{"hidden_size": 96, "norm_place": "pre", "positions": "learned", "attn_scale": 0.177, "optimizer": "soap_variant", "learning_rate": 0.00757, "beta1": 0.95, "warmup_steps": 200, "decay_shape": "linear", "max_seq_len": 384}
Each number is 128 + 24 x the weight over its row's rms, rounded and kept within 0 to 255. Layers, rows and columns count from 0. Numbers have three digits each. The size before them is the row's rms in percent of the matrix's.

# layer 7 MLP down (transposed), 384x96, rms 0.212, rows 208-280, columns 0-95
111:133090133142119136156111170137165139140120130128084086101139102112185149108120140124104124106148129118142128087092143136143145100121054147107107135136118113150145132112112121128156138152145139136120149080134132160118116190112123159084155091075144153133171167110132141132126131129152118157
104:192117130148053141149113094150150150146142112152159119118140152152096183130129120113119115122149101101099161151118154135103126155139140135116162150124151111119148125144121119156089073116134115099135124179093136109148141166157093181146140121122102132165141146127137111115117118094124122129
088:140136085132136118140138113128166149143098129142125131150180111120127160089099103136141122099132156146126135148122124114094130149174166131129129081124094072076136104106089104165167099110105145122103080135152130138135089118129102107113134141124136128169094152116107073124097161133135108144
108:087122109132132089160176126113123100098131116126117126094114157142108130131135100100108158137124080147104063120169145136151112110122108146152155121070119151129116164179102101148174115138119105125146143149153131088119125140164130145185125145105154097149116107125115135109119119152104107145
106:162098133112130101130138129125181077099144129121142098092139121091096137112121077164123122168130111098126078137146110107126149141096102125115144138112155145114111139152099078108101131140128141142174109130161149149147147139114180147104134121128095122105139146153159121134116143200129131158
116:126129136177101112130118128102121159126133114135092161132145172095129126117171129103129153122162115149152172096129142106138138147139122124143157080077104172143154133125105092158079124133130085095140184112148155105148098134129103137165111126151072143124137121107132144120121125130142178126
080:123098134135139122155106177146150193116064169111174116154142109130123106170116115117122163099124108140108169134112118091128095113132165125105133158124114118118126167128169107130155130141158146100123130136090106140129104104114157094157141147119157121095141145127098118102131188133104124123
123:143135125125107174146169161126124155123118156122097110167089080142133099133131101132101161112108134088124152157161104100130096125121099123144124124128132121127095156103119149137127142097132105115139164161127115170093118164109096162082148181113121178113175112102159120147121109115120129100
094:121119155163106146149140130129133114160145103108076108119078157106110149123149121154123152125100158101157078158177153113145129151129122157173159146142116145105111116104120138115134134092126110100145097086154104104115115097139105164159118129192146129123127120121113122110167171107111126164
106:142123128155157150137123110137138137160091120127107174091125125107153086125186161156098127144139161162119135118150113155120158098107142132137141133117119140132095157112137137083107148138144126126144133125104128121147085059111098126127126142118114177076161165137139153118135147129155063103
097:142146082124105106111132093124112114098125121116150120154093121135133133143139133197137134091139096154127100118160154145107130140129157122148161143126142090158119130091087119128125097122159124135139122159134085129114123166095124140098108121108123086127170053160180131144148129100096108139
102:126166140125144135162122123084133105103125111169162122121121141097142126069130110123110110134109164098144104132148168085115141200148110141120126094133148092171124115145136149152134130109118150116085128117134178092140136085163116149132157170137120130139091135113132101099141136116179130139
098:111132135133133166138072136132155145145102104089123126140109139140114107139091174163126154127127134124106087103189093086138152111181120106090127127120135083126139157087130139163151131110151138138134094171145116104119115098139114130130115094099135105144126151083111135103165151158155110120
100:085097124123119123162111087150085084186176141164121146133111123165107141116103119117112097132147172132098116107115141161131182126074145140163125126122068158141120125156136140123152124117088162115098142138113151104105103133137125104157128122135114103153119117150095139113158129124159128134
115:138141101135122099131148115117137148151182172170136121129118127143157128113112150160060149134115183108166094093112117140156125080109120116150097128109100112124115141121096145140134101134124154120094142098104145150118086075109165140079157107134156145112135125128097133115131135152114117089
118:101119141098121114144120118106159124123121137134145126139114140077151089136182140154168123164121084144110123177147102107123089158127134119162127112150134123125154130134116109125100131116112131118128130146185124114173102102115175082141122125106093124107171174142105110135166132091108114182
102:107116087135097144126104165147147157154083084134106135128110126098166094153122131112091121112126143113140143136065144157105147102136066162160112161070103128141123113121144120113117112140170115143102141117105116148152138106126145109067134124107104152121104127152116073141131130131125140113
099:127141142153132118122142148077133136138121125092137091117091102115102132111140113047180097117105138140134139129167094137132143151087133126094097105160143095154111117130132133136128121187154110153126123122139083107094135135093158106098167110099119130130124152137103127123093114180114146135
090:113156132161127133115161161145120139134172109143115153083110170092104150174157146115130162160157158133111155141108132126124131120092117101138076135123161113131156137151119158178112113113112106109136103095135134124155115136085103098127134160121095110119143170112062126137124123178122128113
100:175136110129146182131123164123128154126134140126114130176135134134157137160119120152126086124134127167165151122102121166075090133113098069113111105144116097112127153065138098081098171143142143112108146131119157131131088166099135138131148133146115151140127135120127082146148108151120131135
102:119158097140087146143123097112137135192129142074130106158135132144079145116130178110132080184103167094108164132129117122086126143086161101095119102134117077166127104117125110126137161095153109142133143155123109151130111136102151149140127116152135128145117158109151112111139135136123120149
083:089167106155108139127175091119109097118100144166157138181085154158111100129130103143148132117107145095108155107142158126133154128131154111105108076133126099099082146117116105128155125129157125153153138146113141121122105131109154122080154118114184160108135135093136135121154111129098156093
086:078104131106151137087128106104153148154143128123142126130083096132111115089109147085121102154101118152153187143130151135136174144171119112123099143133164110124086122168151152108113115151118120114109132153127129118154109127132126137099141109085136179110099159134125117141114096191116127162
082:164129134165141121165109152167139129135102141152134101124146155114135125144128121116152153100154126122173130076167141124094185140098119136100076124159116134175158101121119141128127104171134137161118121094120160145134121145105176133107136131121098105145114162158119112113071136161126170118
095:056072137114117143154131116144137127152077155130142141134128190110122124126150150175121133091136189129096161152145132134106111103124148094119143155128123126145111115100108086168123114106093178130112144127148121150114148093136117131165167122115135118122120120119107106103141150105114113089
101:143139100158120164073149162098142123121109095113148150119091212146104135123147137143132135092146096153151132086079148140128131133130127135149140098120102089141128127137088157116121098141121119140153136116141110116168128111116133151167128125136122089100145100091087116165134108093092145114
101:100145169134156146111121133114097106132164145149171103147094150107102087121143135115151159126123112106086144119163128134129130175122126113124092079179165174119123145109132111117127124146096160132106106124116133162139104127107115122152173123139155106110153079132166170120094142158164134142
118:159169165154118147117095110105086121135104106142095106141138104089127077111086131084129110125117127139121118136101167147145149160137085091146130147137121130148149105130092139101152157129144142096094092091167171114138071126151110103158134140130141087132131139130115107135107102165126140139
092:129113125111172081147112140156120059144100132151169103118089137125126143125151100116121120144098143086100122129129126143132110125083135146121118157173168113180136163137151129187129118115169131164124118124134131161112107099142115128092095167099139134088129107149128103120157107102121147129
119:156133139101120096162113121136083161092125139146115141117102166156121081127121144134131121095160142165149127136127138088138121135181149114121100158124160093140136160100082123096075116155111135110132139132114133095168163113132124091174123150144128152161135151154110157155117097152099098113
087:152094104126116139134119098119160136110159102130142094118101154096149127100138101146096121124144153111182061115118096105108086111124126126097148134143123176107161148107125109117109098133073105127133144113122114120125155108089129067092117112135125126125129186107163144145125098099112117137
122:128131158158114163153105113120122109184149128111135130125073111119096101153123110119139132148122143087147105144115097109160145130128167143130109128124135086115118126120174139124144147107107104174132102126157109146088135109082105117127084155127083156132125154086165130119168112078159093135
084:143177137140133130122164159138123157126115144159140156117108198104096092144151145128103114134159188115145097119117145127141141099147153175136137131148120162164144118133141177133130074142117119176131109109129087137095149116153089112129147120134122109133114122116127135119155162172109137087
092:137117107169153140123108152106130120136152129126131139162127119140119106161108119108149124094168084116183130128183150132159085141113146108134157102081105116112158061126140141140095136160108096144149108131089140106148099150108140122134097137167119148060139131143120138119137120158105123110
113:100112162130137126103141110164166162156113159143138185150120131100128111087123144130101136128182163144160148136112107115113140064120160197122123119134134125133163116126152124117132161116112101137131112136116097132147130144114075102124096084108159152101140121121166152138098162124141141115
100:112100115157148119088150099144160113144148122115173103112089129099124166116172114080128108156104136109065141136123139086132135084100135149086121128145127096116160168163135124166109093096139135175160129119136139135124103124103126131149147141101103127150143107144100096113120156144163131131
112:115134149136136113124136156153117090141146145179109109113160127129141158131117135150105125134112074173097131152135143112156109108099111160091124158144125165140094138105189091086104129155153132160139128116140144139114110139090124166100121119175133123098158113123140103142085164147166095149
101:132145136144098088130115107114114097131147120146100107072129114071125146145131173133109125143093102103121098139097107132132175120126105099118165144137138171128126149128126140123143097112146120156123072113140150126171140096145132096092150154169113113089158107114109153107077127121131162165
109:143141132139124111104139101113126103189159179067098125109122107135140125136126170142111093124122112142096139113145148137094096125107128157117138147131117104130135126108109111103133078135152132162119189148136101096147139124156130147132076097139104118121106115167113110174164119161176132144
092:139104096124126083067084099129170107174164113106109179151136126101132144114145100107115134141140155131148132111100134135097169110099088119123093138113183168099134122142105148126133135123127115092121073164123087141115120128122079126087127098154130112127135129123100139114136142133129116117
090:161145162121143148172116109105103138096143150117126127142144125119163152141117099093149102131123110104092171074105106135117122157113124106151106153164125134126140126134129118128107154086141160115150126127129143161126111115108105142112142142122177104072152160110113056094139084106172140131
104:143078113151101107135097149143109100159181118110117138108164118106146148125143114142113161135115099146079129145116140146134134100101135103128120168161064123133157101143105091165135114099150102120133140101105165104135140100121094094172115169140126127171119154142128112099148155099128148106
095:150165133133111102142134135156115125146142092097155155152175132130147169129136128111112149112182146123150097162124132140087156144129106126112125132128133139097159101135140120137132151122135101159097129126132152160073150147081112077179144070142159104108123103136096120118158153121153108166
092:122099141095169112123110131096106120112117107132106168165145137156110140064100120117090133123082126131143078098160119121130108154111080136081131154114142157114131148093174143141150115116155115153132174161122117125138161107111142135129127092130151112168103150122132137090140130107087138095
109:120146076150133120139108133094135132140131157126117105140098145102153105131119106100102139174114100145143147138129152134102099097151099121108109080138148131134164067109132135118102164120178120152086144113074114092114146128168142129143146164145106111156090167146108112153159120148152117101
095:114176108098168111133134141146138167122111104141156154089167139164089143109134110138120132170138084129131127090126151129120154084125162130094165095166131122124140135130098131146157083136139139125128128128104177113113143143147160140136144084124109154096156175144072133115135137150113164133
111:082107121110156129154130123090109111150074098120097136139116129174128138190104114127136114113110096106156119153153163149122071146148092140145146131131137155137150168117108175113127099176101165118108113131149106110147111136148141148096108123090136089140131107133133110130148092113154163136
100:146067135114099140117109125144114120128147183089131131129116154146092118159169127157123096149114111157123151109158121094131126133136186138129081151145118122167151122092123119135114118142143140117089100129124110145133130147120129084172094149144139165143137165138132089077150148106135075120
106:079129141148107153137072129152126109114113133083100135155136155074090145114174145112147130179116125142118124114120126112108137162131133154099115080104138142108145146115107105136102073146113126160174134166103147109126144078124111129124113129113138108152118162148129132107123140120079180128
104:104143124141164134124163097138141144138075178113090121155124117143116127148121103139082138164129126124159129081108145133106134148139096181125106147153122110168116119137130135091086156188155119156120116122108108126119107118157109121076139120105099132135092113099122147152086123156144168105
101:132153087157172166166095151117159142121128102121137112120170102169147179147084150106127150106142115095114166123144092118092135116133111105101135160112110097156125143124120136148095153119160139135105159113125084122144158138155117155142176132140092154138115118101135115136175141148153153106
109:095145100175100179139118104119114113127112137099104125146119118128137167097070126123142102150147104123144164132114119132130176166080159127146147126135148100122122109079122127130085159110140093131129109130138136138166132143172129111132140120115124163132156110161140087096091146108160074125
101:153135108130085146139137120136136118115134113135175140091126113154105084115118131095115124115122117139147151142117143114150119152158091096156172165118165121138111087181094123105135083121157156118148109137126116142121155121160123129124094114147191070148125117099107148157140108079117167110
113:104091115136141149126148134160116151166114102100133116133120114117147142120123150140115169134119143122112177071111141161107127156119121171147124141118130062093126134134078146156145123094119133130153133125154132151171143091134101155145122109064123133069140164107094138142098091130112124132
104:106122159147150100099115157133113109110162101116140126116147087130130152096128098079144135118175125152171111136161090130139074141122159109116132152098148130153144115102107096151142167164146110112108119123166097103128125146133124132139136120138112176117087119121157122085124145198142116163
082:152129118081136120123149143131163188088117126087140117152113125103152122151146113117116143119157127092160123122132123130118124143123144118084124130180131162131128203154160120140129177118116135136149111127127101140100129113109131129160082113160148142142092120081136120157123205135131137146
105:120153135063107131128167109142142114109126147131140070169130138108164137112129123126093177130116150091120111127147143151172155158146143114130098124165115168135098093125139161145098148130136156112139154127096101156115126108144167145095108114153126142079099125117114121155110120164179131106
114:124096171119144113117113063126055129124134168138148114086102103138139139134125129143155133151129136118122168118168119126133092124121147088098122142145127126116143116108169138151131120107147105157112092121122164159151112115150107164125100108133142102145172144147150199098098113145139149106
117:127105121145113078112155157159131120120107124127069118125116144113141119181121111131111102116109138103128129158087112124162173132112054099126119162153134105160131128183143125088177157158164116093112140093154144116131110118150178130132118165147132138123127115121121149122131118123151149159
089:095144130108117125110149153119106099103113112174166125135093114099113116150127118121098157085072134084152142139158143080106179100165141183123126128145122101153147154103140129134095128090166110084131152103113137135126135140100135141133156182126140158121143110109093141144123113123105103125
094:122109130155115141136104152141136188112142145177147156103088148131094115116110122122097122111152148155115085144113091154121098149148115150084109136119102150144173145128192170119125122124153104149133138114099133139122108133136135096123167132147121139122120139110097145074123181093123084104
095:121133171137124119144155141130089111105142118153134131178099141135142089164141168120105102135128178128103058108123138122179135162144109142143115158148156157141115126108150130122125115162102117149142141108133130145108131156112122078161175146125124108124126133121105135133168151077105104183
101:080094139106125151102092136173129107128108176138146127144172141133150126155161056123122125132154137153153117149107143113133114103143165125130165151111145117169127149160119091154148108110093140152114112125149137108118081158114177110147136112134174149101126168147149148115113156107139116119
091:124153105158129146120138119134151094163063146124123087103133122125115104125106110123114104118154117151146133129054133141117090090139084135135097122143106124149149094089119120131133156138121165152144131074108150147087146141112131103160071112140147105124146163095103098106138163132137119137
107:163135138102165124100125111123092165139125118136189157147137125111109094157150132106075137179150147183164127103115152114138121106137163159116139138142141180110139111166150107125095163123124109106134136137138122157114160117104142116124070108089107133157144123133097146153140147106154135122
101:103105130094140156100131147139128074115201138172150122106154140151118135122134129126124118142152097140139118107100141146067136111141144131094155128089149130171142114098116116131142115143092107152178137112150120133118101116095155122102136170125116151160115160155136118122110090113075092112
081:129153116123164115153100095117140055150131139134100143117142095134135137112160121134137123094154120151142093107100144183111143171133126157133112135158206128111137144123143128106148097119152112170132084127111126122094140133114129098139113160092123112115120119125172160190132141149133127152
096:130130098142077166170185146125142120161160139114099125165105165155156127127094113133128128127126155113112153109147098135155120134115130158136125105121127088142139134140143136086123140109131148086152071166137144169154101144121189145104112150154152108147147107105146158121122135095153115092
078:111149117141126143143157103130157150133078147111135091132109115112106130095052134104173118125164122113088127120109130132104134173159133114125153164119122107089121147107108127119129099108172131145123136147128158129173118128145144108144135131165149138140145120111050117110084125114103111082
101:102153122168074132138159104128131125182153104155147099133172113108111108100114096100132104120136145101084194126142082104117153122133132133109140128113103113161164116132107106115142098125129101136095148131112144145113132126095123112116155152112154149128122140116135111093190071102120119113
094:099082136149106099123135140112119117118126135148125110100131111085180164155113099130161157080124142155095114110141149146147112149161074169100163146141090143128119119110185135085108134113153152135123128132106146117170117167102109121093140119137083137102137146117151127141086133116122115160
109:095141167127102132152082124134185129163135076157103168117071151125108126155166123139098172098130128157116106134141107120119135132125092131152090188121126101136157113123140166162126119141127100095094161111102123153128132123133100127147117149165095108149124139105113134141168117128142138114
109:094134119136131135120142086074149131089165160138103117110138138133117129157143045102149151125153129141124135161104152102134209148143128112132161156153103103105139144126128141104137094151118094073124096113147121108154142136129136105117128115121161094129139153108129130140133156134152132169
# layer 7 MLP up, 384x96, rms 0.229, rows 209-280, columns 0-95
100:125106133115115115110156128053139117133135161112150183149123129134145092089126128124184129107141090133157127120125100152138121098141108139104139138180150149121167149150133115157124084083154145152152137141098111092135143126173130107114121143108128117121144094109110118152130085125089076141
085:140112088076112118128156160134110117146174120078131129088155153138134089103131159107132119155124131113101144108144126131170147171126160134118154149160113156116142129174181177097132104150122126118149177158138123140108092120138149142151101139147096128133111136135142152105086084113147129134
095:139128139083103129128121127156128162147135128154135102115133111131127095192104138103094119153083144124120176139143069123157151108145123146130138147174153089087158090089137169132128114119124146155088142145143153146141127109119104135110155084098147141171171112144107125143142147141159119130
105:112102087103097153125114122175082169161107171147125132155144156148127070118120122089157187116138120139129139109118155140109117157164185159103122113134144132131141124118137135159138113130127160137095101126130102112144118129120138148112144110199147139140127104106141104110094117138114111085
112:149162156121158120110122108151118163092139123138093172105094126134110126137120165153185114088149164141178128152141138127137137111110139101117093147154087083143156089133087113097161109107084105142105128112127126111122128099108109105126150126117165122148089119160155141111157102123136163121
094:107153131149172129134111140103160090111109133171097138126176100085121167142142160105100121097166147152129085131102102147135153147153111136113090119129156107087113137140113133133130133154096121097149095129126133116151130140142142163119111056176110157136123093180122146130142124139128152122
111:107131161084115129132112118137175127140116114139105115121091091101123096130131140116150131071103129061150126121081112158111132087105146143115111130140139091157092143164150142141147109096103139145106146169140143144126119165109128132178101137098146165105123127153173154101121095100121142130
103:129134142155102116119128148155099139130132122147119140111150156147137114148081125170125125105155164100162151165117107107152132137183133139117124138108148176153130128103146131184141128086140119132060120102143071154121101108113133109109142136124092129110107094108076133100106092113117112165
103:118116125165171116106123176129114123121165098172123136142135149162136141119080115132092200143167095077128142130115154144136092147132171138117137118120111146167149128164102122151123143114112113104137160137116105104105150144125167188119105120126113126089121089126128114103128168117108138120
095:130120126109135126098177157142145131106143140143118136151112091124139103117108167110129154098126174122137144119126122128177131124099125166082117073097117144091110140160116135105161133103121109119148116109145106098130114108187088129102189124128159169115114082142121140112150115093128171139
106:118142169141102119114062131111158156131109135084146146107115150145095156104145160117164103128133132135189168110149136138104140150114158149166124149117157147114138067124106125086120102116134082150132143128105151106129118085120088104147129090116126120107122137094126140113132141110133182124
095:122151151160148164127077114075112155145151133155152105108157119148128130132137132130129117147109160101112136131083128121097152140121132109138127121109112163144105127135087132155137108121113114144109103122107133139148174165164039150126117097099127092160119161135132092085126139112081149126
093:155145123133125081078136110097133150072125102118099127123134132130126121165112131162116103148138115088136137155057124115125102132137156168095125136124107117148177100153106112097085149129146102104159128163112126118123160121110129118103117139130176079157125182137126118134114140107126128169
106:159174129112151117077102121065130122115120154121085153082151108138099142090147133142082150155154143098116130159128105144158128114171145145134112111155141088100112092121132118135132162136112113121114136127108085109132146123146165075153159166153160103112107131138132105127138159121121158139
106:164111137157101084131156194159096118118146163165150106153176128086120107131136126097136126138130173105137123140139117152127112116109141122121154120138104115152116121147116075086124163102101157136156089123123149150109146115146131137160191124136089115131143104085131118089159124122115140125
097:162148117085202089131081121096111099153145121137116146094096105169101164099132162131114157134119124134126163122132077135132133116145121116124127109148136153096127135109166121131130122135138128114096130119113080108093155122133143150103141115108166141156156128121121177108159084098154130162
098:091180170156150121165115126155108107138149131120085072116134150170134144112117136113123140107155114136124164107091101164060111114134129108116119089135097119146126134140119121161137104107137115116118095110162139173114147111154094099158136124092106146174160093137100119148144136113138119127
098:132146145109080130138107115141091101125105159105113120166130111118142187125128119115131150131130137119144105136142124118082118153125113156121168133141172074117071136148127147083149136147132159111144119148114071129134159124129115162108190150159128124144102088162124131142100134080127153143
100:142100126129138115118164123142146134113158118142142145174133137127132101163127092136144134147107136118121130153159164106104136141144156175149131158136126164096141129124119143181136159162108119073129086135145099148117162113143147159156125092106114177136135130060113079099120137121125121184
100:146129133152097106170134161124115148155144144107129089150105105102157140125124113103151160115120085127114144162120115165090154125125099156155148115121097137118132112125123140133136097146096137079096118171124088160112088108146093135185071127137132159154106122103149106095153127106154133162
087:192135148070138136137133141152152142148104157121115103143144119125160104118135150091139097141145115164158127130126139180103103172112155153130096137107124150117142172123156137124155121097097153139099101107084140116141117138147140124146128141130084166148154130128137176127122177091167102141
100:106160136119158140136121132159126123106113128102140101052139137138135150124107125109123145130113131138095155126176134112184100148169161126142117142139147116099134097115117105109192149136099093188099115127134140114136135125126135134107091138106095171122142055134112124159148106125126103128
087:126129084120120153090103098107140149145162133137089133121134147123153167131125159088094080126094113105102148126130157131186134109160124134149143132101117100134138136123101135128091128137109147089100075132119102151147132144174129176136122155155089125145146133106136185125132154146105111172
097:176092106139177146129134094134056140103137107130102107161140122140073153139138163106151147113167110127161145127121149144138104163127134094097124123175120104127130135099090117115119082133136139113121085136162086100144133104098154135101155100102133125109147125145118126168131141147122143153
102:153078110130085171135157156132136142101116087148114088103075131144094161172133142127165110127150156130142126148107106140136135120155154142084157145147153125128084108098124124145122132113142157108101134106125144104101139133129143116128130107123093167157134135134100181164116072156155114139
107:107117138151137101150118167159151109127148145107122121116109100129159135118116114128155114106133134097088120103087089110166105156125144108089154141141169196119151145110071131144165131122108148111128148121097115128153061132151112142125121146108125164152110081114123148101148113084110104122
114:114127127122141147133139114138171161128127130111092154142121116133121115133138165139140141103153114137177162162163121120110152148123116110123086138176109106121114175153090142104146148144169088122090109124117135161088091074135138081119141165126153095119136086101127155147160092131106147158
112:175108140120139177098190091158141128124089141129107119163163128133131132146135140115101115163107153097141131089154100101079094099119139091119121139102137137140120119131108158125088144154154107138167149111090096095103136142119161125106158120127118070131133124140145116141106091136120149156
107:149139156160132146132099134101100141118144121141098107160145119093132148098152136150168114191093154093149135161160134123109117115133143148170124099127057108136162152137178150159175115125119095120114131145112135129125129102157147125140101108177164144128143105108114120105115105088144114118
103:114098147074130106139100136119115130157142149123084101142142103108137137135147142102081115141120115116102114147114148184174120141133087117100146145138134150109093151097129113129115157110130102146117111122139114114080106109130163155132145080163138170134169129122192132146138143181164118123
111:130133126180092093159153136147141139142139147157130106137106130068155099095105129109138104149117171146124133148156102123115103165105111130108130108138088107128138131125079107147112154108118158166156116124117130136160156144142155087167150125102120114181115173185122124121146137132121090156
087:093100147097091139181127131125161118130149124140129125140140072112137088151161157120121143140115117109138154160165135166107137152109114165155158122138167135053113118126087150092120161136160117130082173135104156119135105125119114131111148106162131120117123117134124116134140093134178136155
095:089078169143131116117138130091128150167074106075121118066138151151129104122136090115156125197116152158147139155122124123133156117140139118115137148150125135150115116146110091134132108078127148116140158095129131138098118091064122137139135107133113152133122112164103120114147145143156122116
110:113139143114141150186131135061115117135132084101124111100108141111133136136136138146125108112132118171083127109160117154170163113114189103131126151132134122084117098182125120159168090144149123131145146135166138135100114096151143121140117137145107159146154144119114139117166115104096087154
092:143160148153115079123101107170136155144151099092114154135093150179133111160122145124151091123152118143135154129137101144099104154100166153162116117090132137089105147122129127096148142148115110130175160145131125125125089124110076114121150109161083087153127140115127091122139104097121163138
104:108110097135119134125096146134092121110131134108142097113118116099127136129083175171141123077144153125142146107067129174111105138135143127138158128125146082136124141115095153126092162123156139132125173114120173159140098088127110099158109162106155130134104116139162134097104104133169174135
100:152122116161121134107148142119102099130117150082129196088145150184128134151114162132166121122151124104137138103140154119130071145116131121085111137123143107103146133121139143157188129108153126112100132097129133169131080141157099178129134116123109112139090092127110157135151129128120088154
105:135130098167142133128131140091072080130131117110134123124118131124151117130107094140149103126170119117126173171120161185184178127137121126135125083122129134085110173133107115128086149133125136160130168146110108160141127164123085109164132117123128120133113120132135149087138123097108102166
103:148129133151178145131135131141111139114139103142094142061112112139133128126162109117132102099118145135121165090162105128114107141129144129151102104150134085125084098138170141112100090136120082143097093123167127132148094115128130107102126161077107194154090126132154125156105148117144136122
091:152168155143171159126147111171093166103115085098117114133162092106124136147119154116130129112127149120143171102179123120118092121150129183159176135109130098099165129124115123133136145103158113120086116099136128153138153123105086121069152123128126129152112130092149161125098110127140122122
105:150131102082134137126127188088124128144094147084121107115124141134106152151100141068113121151114110112107166148092124154135156148147096153138149123135112124122109160094157125131148127120126139183110212096109143129129126102151114088134156183130134143117135135122134133127128137134088125102
097:120091155099120142148105088123172122132148130132117127127106120102145116144087119150145113165085105140134176079151083142141135139169185105097111134110130155122135157117118124099177115131126110100129154099157140143133114118156147135115148131103114097139164138133092132171116152117078173128
094:137122091100116160116110122168139171124123142144101100158143123122111122081130130138177152144125156148120113120111123112146158144124164136131145091110102153114166125149096107104164110105152124080157112090143141070163144100132175091130126129135104117104097105135144170143100134144129163170
114:137140147128098124129112139108153091117140157167173132112079134133158160141058158120148115141117127160141132180098112147150110146146153099132108142154107115140150138092118124203143120148139142123120073141144131132151152139165116108070140128110169121120129095142139132108147116121138122098
097:129126173125072098093102141152127124145151143089129127137121139129151182130116134099106129103145155117126152189152122109117152105129119155115119125142113151160119074149100138107112181094156116138108129106103147141184159120154077145174106127100093143128114126103143135127133139140165123111
104:106150143112115104113171138112109103100164104139176166197154144146123147125130141127127113127135150136117140147131157114122124113152114115117101130132140140077091108126117104092149132102139101166157160144058157092060151132126108115168139145142115151129095121101134160121133116104116119137
092:149175114110158140117159126104144122107131112132088102150123092111144134122132121114145157134112077100107126162135143124163115110110135085167138097169175129108121124180127127099158145128098120134092139172130121146144111120084108159159135089152142158100069159147144124126142125093125143100
097:133135134162127133141175081092119145121152160140140146131102132144148106143083136137192066136134135100128144103117145091117120101132165127115158144132130124147138101127130149101113138135106107167125139132133120133123101120133092105193101136134146126099202110141108141101131100115078152105
097:142103132139077122175145129136156135115147116131147084148129147155105138168127108139156104123166136109157118117129139137142106131149123135104134091172101148144114120094087080170176122108084107131110136148169134154106161107097162130071116113116115156132144117076125157111143120131131097147
096:143208142124137141120108162136131119089121167136125128151174109114128112114101157046142113126134130135105158112131146111123151138113147147080135162118144071121134130116118128166092115126106111178156134152116135149150089123148100133144102112124086128157122143117109116091145103115106112117
107:117124169120136127115140125094096094168173115142112133078092122148132134157138138149144102054114171091099159133125140161154113154144145112088121113094130121113114115122133164175148138140133094127130109122133134134144114129126155109148104169158146085189108102125149108104123132137114128096
104:131147147102201124149135133126121126148120115129124164134123114136142170117166143107147131116120142090100123075136073137116131081144155158121095097124113099142125167117182107138155111125085103111135144096134123170109140120126141140142103108155099185118110074132128137137110132146129085126
102:100147165162149131130132112171141178141185118136136124117149125123103099165141132153161078155150159159111098156107119114134099146080170144140132147119126121115136167106133126093139107174142153126119134124110133076120119069093154133117138087109130145102100097095109132124120141139139116126
096:149140128143143105107146156114134167087102160145097099138122128115116073160135106131142127096147151090072142117125155129118159086138121117139118105161137100101123168137128089121095126139117132157094151119069121149121163091137138108118173137132153112115141134118167131155133085151118160085
091:123157140115138116126102159176143091138137142114132121132142105180130140112148121134158127138122129073146132121134132118119142100126154102144102149101092097102152123135109197091120068133121118165165125147181118102166162115153125152123115156144129128086110108166172139122116097151155135123
099:142107114131143153149144117098147142106117119134104080104137132129119123171134160179145138130139098161152120165116121109135110145159155152116158162134097090139132110121073142128096105105173080091089137126101140133111086152131154092135157110159160113130091119149131169142126113080129147144
110:133117158132147155134152135163103140140147116111132158089164125134127167120145151097161129096153140114136138101151122115143132111134125117128149134123132164154124095167068117128113089088115062153104074108138128130144113155097122152181162153098160131105142113091124140125142126164109149168
113:180120120103115144092111129143134166113156134132120173096118144111138133123110154122148116142130104110079157125159148160087117138153140180077114094099142149122111138124118130119144111145108162156147102133104127178097128135109077128105124133099128156143201128154152100151159129114122145140
096:104111141146118091107077151089105130135116106163103175106120117137177174137133069152124138130121137150135161115085121104148119152118133129198097145132152143122127140099080128129111114126107136107108132103128125139143178166128107075115134105141144141106139098130091130153126154163137138121
096:097110130090160148113152118147141115168121090124110149120106147119150150107140122109163068117100096133112116164127127171163102150099107142141108132129153112160102106092138119131115153134178211147134143109104160111112109118113087130153140128134122116114162108108132171123141113119087115145
100:124124100088101121131117094141173115132127181135081140084135156151121169137154091137151141132107100150125115174128110127091134136115161118148187127109133152098131120155158125160115124083128107130151187099159108083151113113160131142102129113124138174127118121119137177137138120110131134115
104:150162124154121113150129106111130182132115138146068117155110135128121174111166138131114122135117153130113096145154099150126068144180150171162129113136142141141141128117118130125108147146125125113116102144143125104157175120137100056139142116130160105166143075097102126125123162112154107119
083:144192135127124121138088177135106140131112140112123185120084115135158088125125125165134117156134122091093145099155120125100121101110131101158190148135106099175144082124129131123125104100144078123099137164137140130139116098131115104144179147109129112141098134125119134132100103123157152149
103:104117134129184132117155141113110135136108116106107138121155108123104158135111143071147087118141138176141120139091113145096122103138123138097152147149131098135096091098118154149129128111114120105126104114114124153113108129121079084108170151086110126096079066110104128159123153164162108119
102:101156134135130143135108161144104159084090164074132153137104098105142124165124151145117135119153163102102155162131121139109118090127097170110148140118155109116142114135109110153121168135103186110127158132112096156144117153121147077161103130090100096127114113118118135104174127130120091109
094:140160130126119154139090129142166161125072101097149097151106174141166122109134131119146166106116159120154142161154109136119084144131127117128135131114126148128127130078110101102129093151133166132108125151072106133116112142099120206159164135143123164142106148098130109136129157106111143139
091:115083113152120120144101148102180131156106124155100164137168140147116112144103098143146111130131091115128118129105143149132109111131148104147103165124139099140137121119144168130130159122124208118103139117195103131099128130126117120127155104104075119105107167157099150142152168109136139094
082:126143110143144073170070126147148138107116129188142136162105088150197095150127094140131115112108128128149095114109109097160144082117152124130072147129145115085126130153107113135107147130114131108162152121105075147136127126124142111134152107125129091093109134124148147153141147134123138107
101:109059146148161144128115125099113136101096152114099161181150139119134089094102138156125109162136103146120113089129118148119182148140162150110163109150157141144090154161120119131140131124105127078108145137148155151116142115110133141145120109143120148174112122106124131141129143201131157144
093:103112149097153157148118127098109128093118135094159145124160109127122152138150111136107164107141109083158157148140099138124161098108163103103147125155133124133135135095103123072143155138112109092079159120109115125125137147107169097144109101107135130161115131132143132123101124159159076058
108:115154098083146155132140082102142119139114147117156145119155123121152137113124131086142126117080138170105148149151131150138082125106115111115137098137089102138105095122127121123144134115159146169132181103110143165164087172138115160162138123140081134162110181158119129150135153135093108129
104:171147156125110119155132180112135102119112144129142101078168124104153121092166126134111125099159132152093143127151097096123085102153143140112123117155142115119146166162130116130176118063129116086154169095106142135130103141139166119133150120153149153166142097132132100109108139128125095145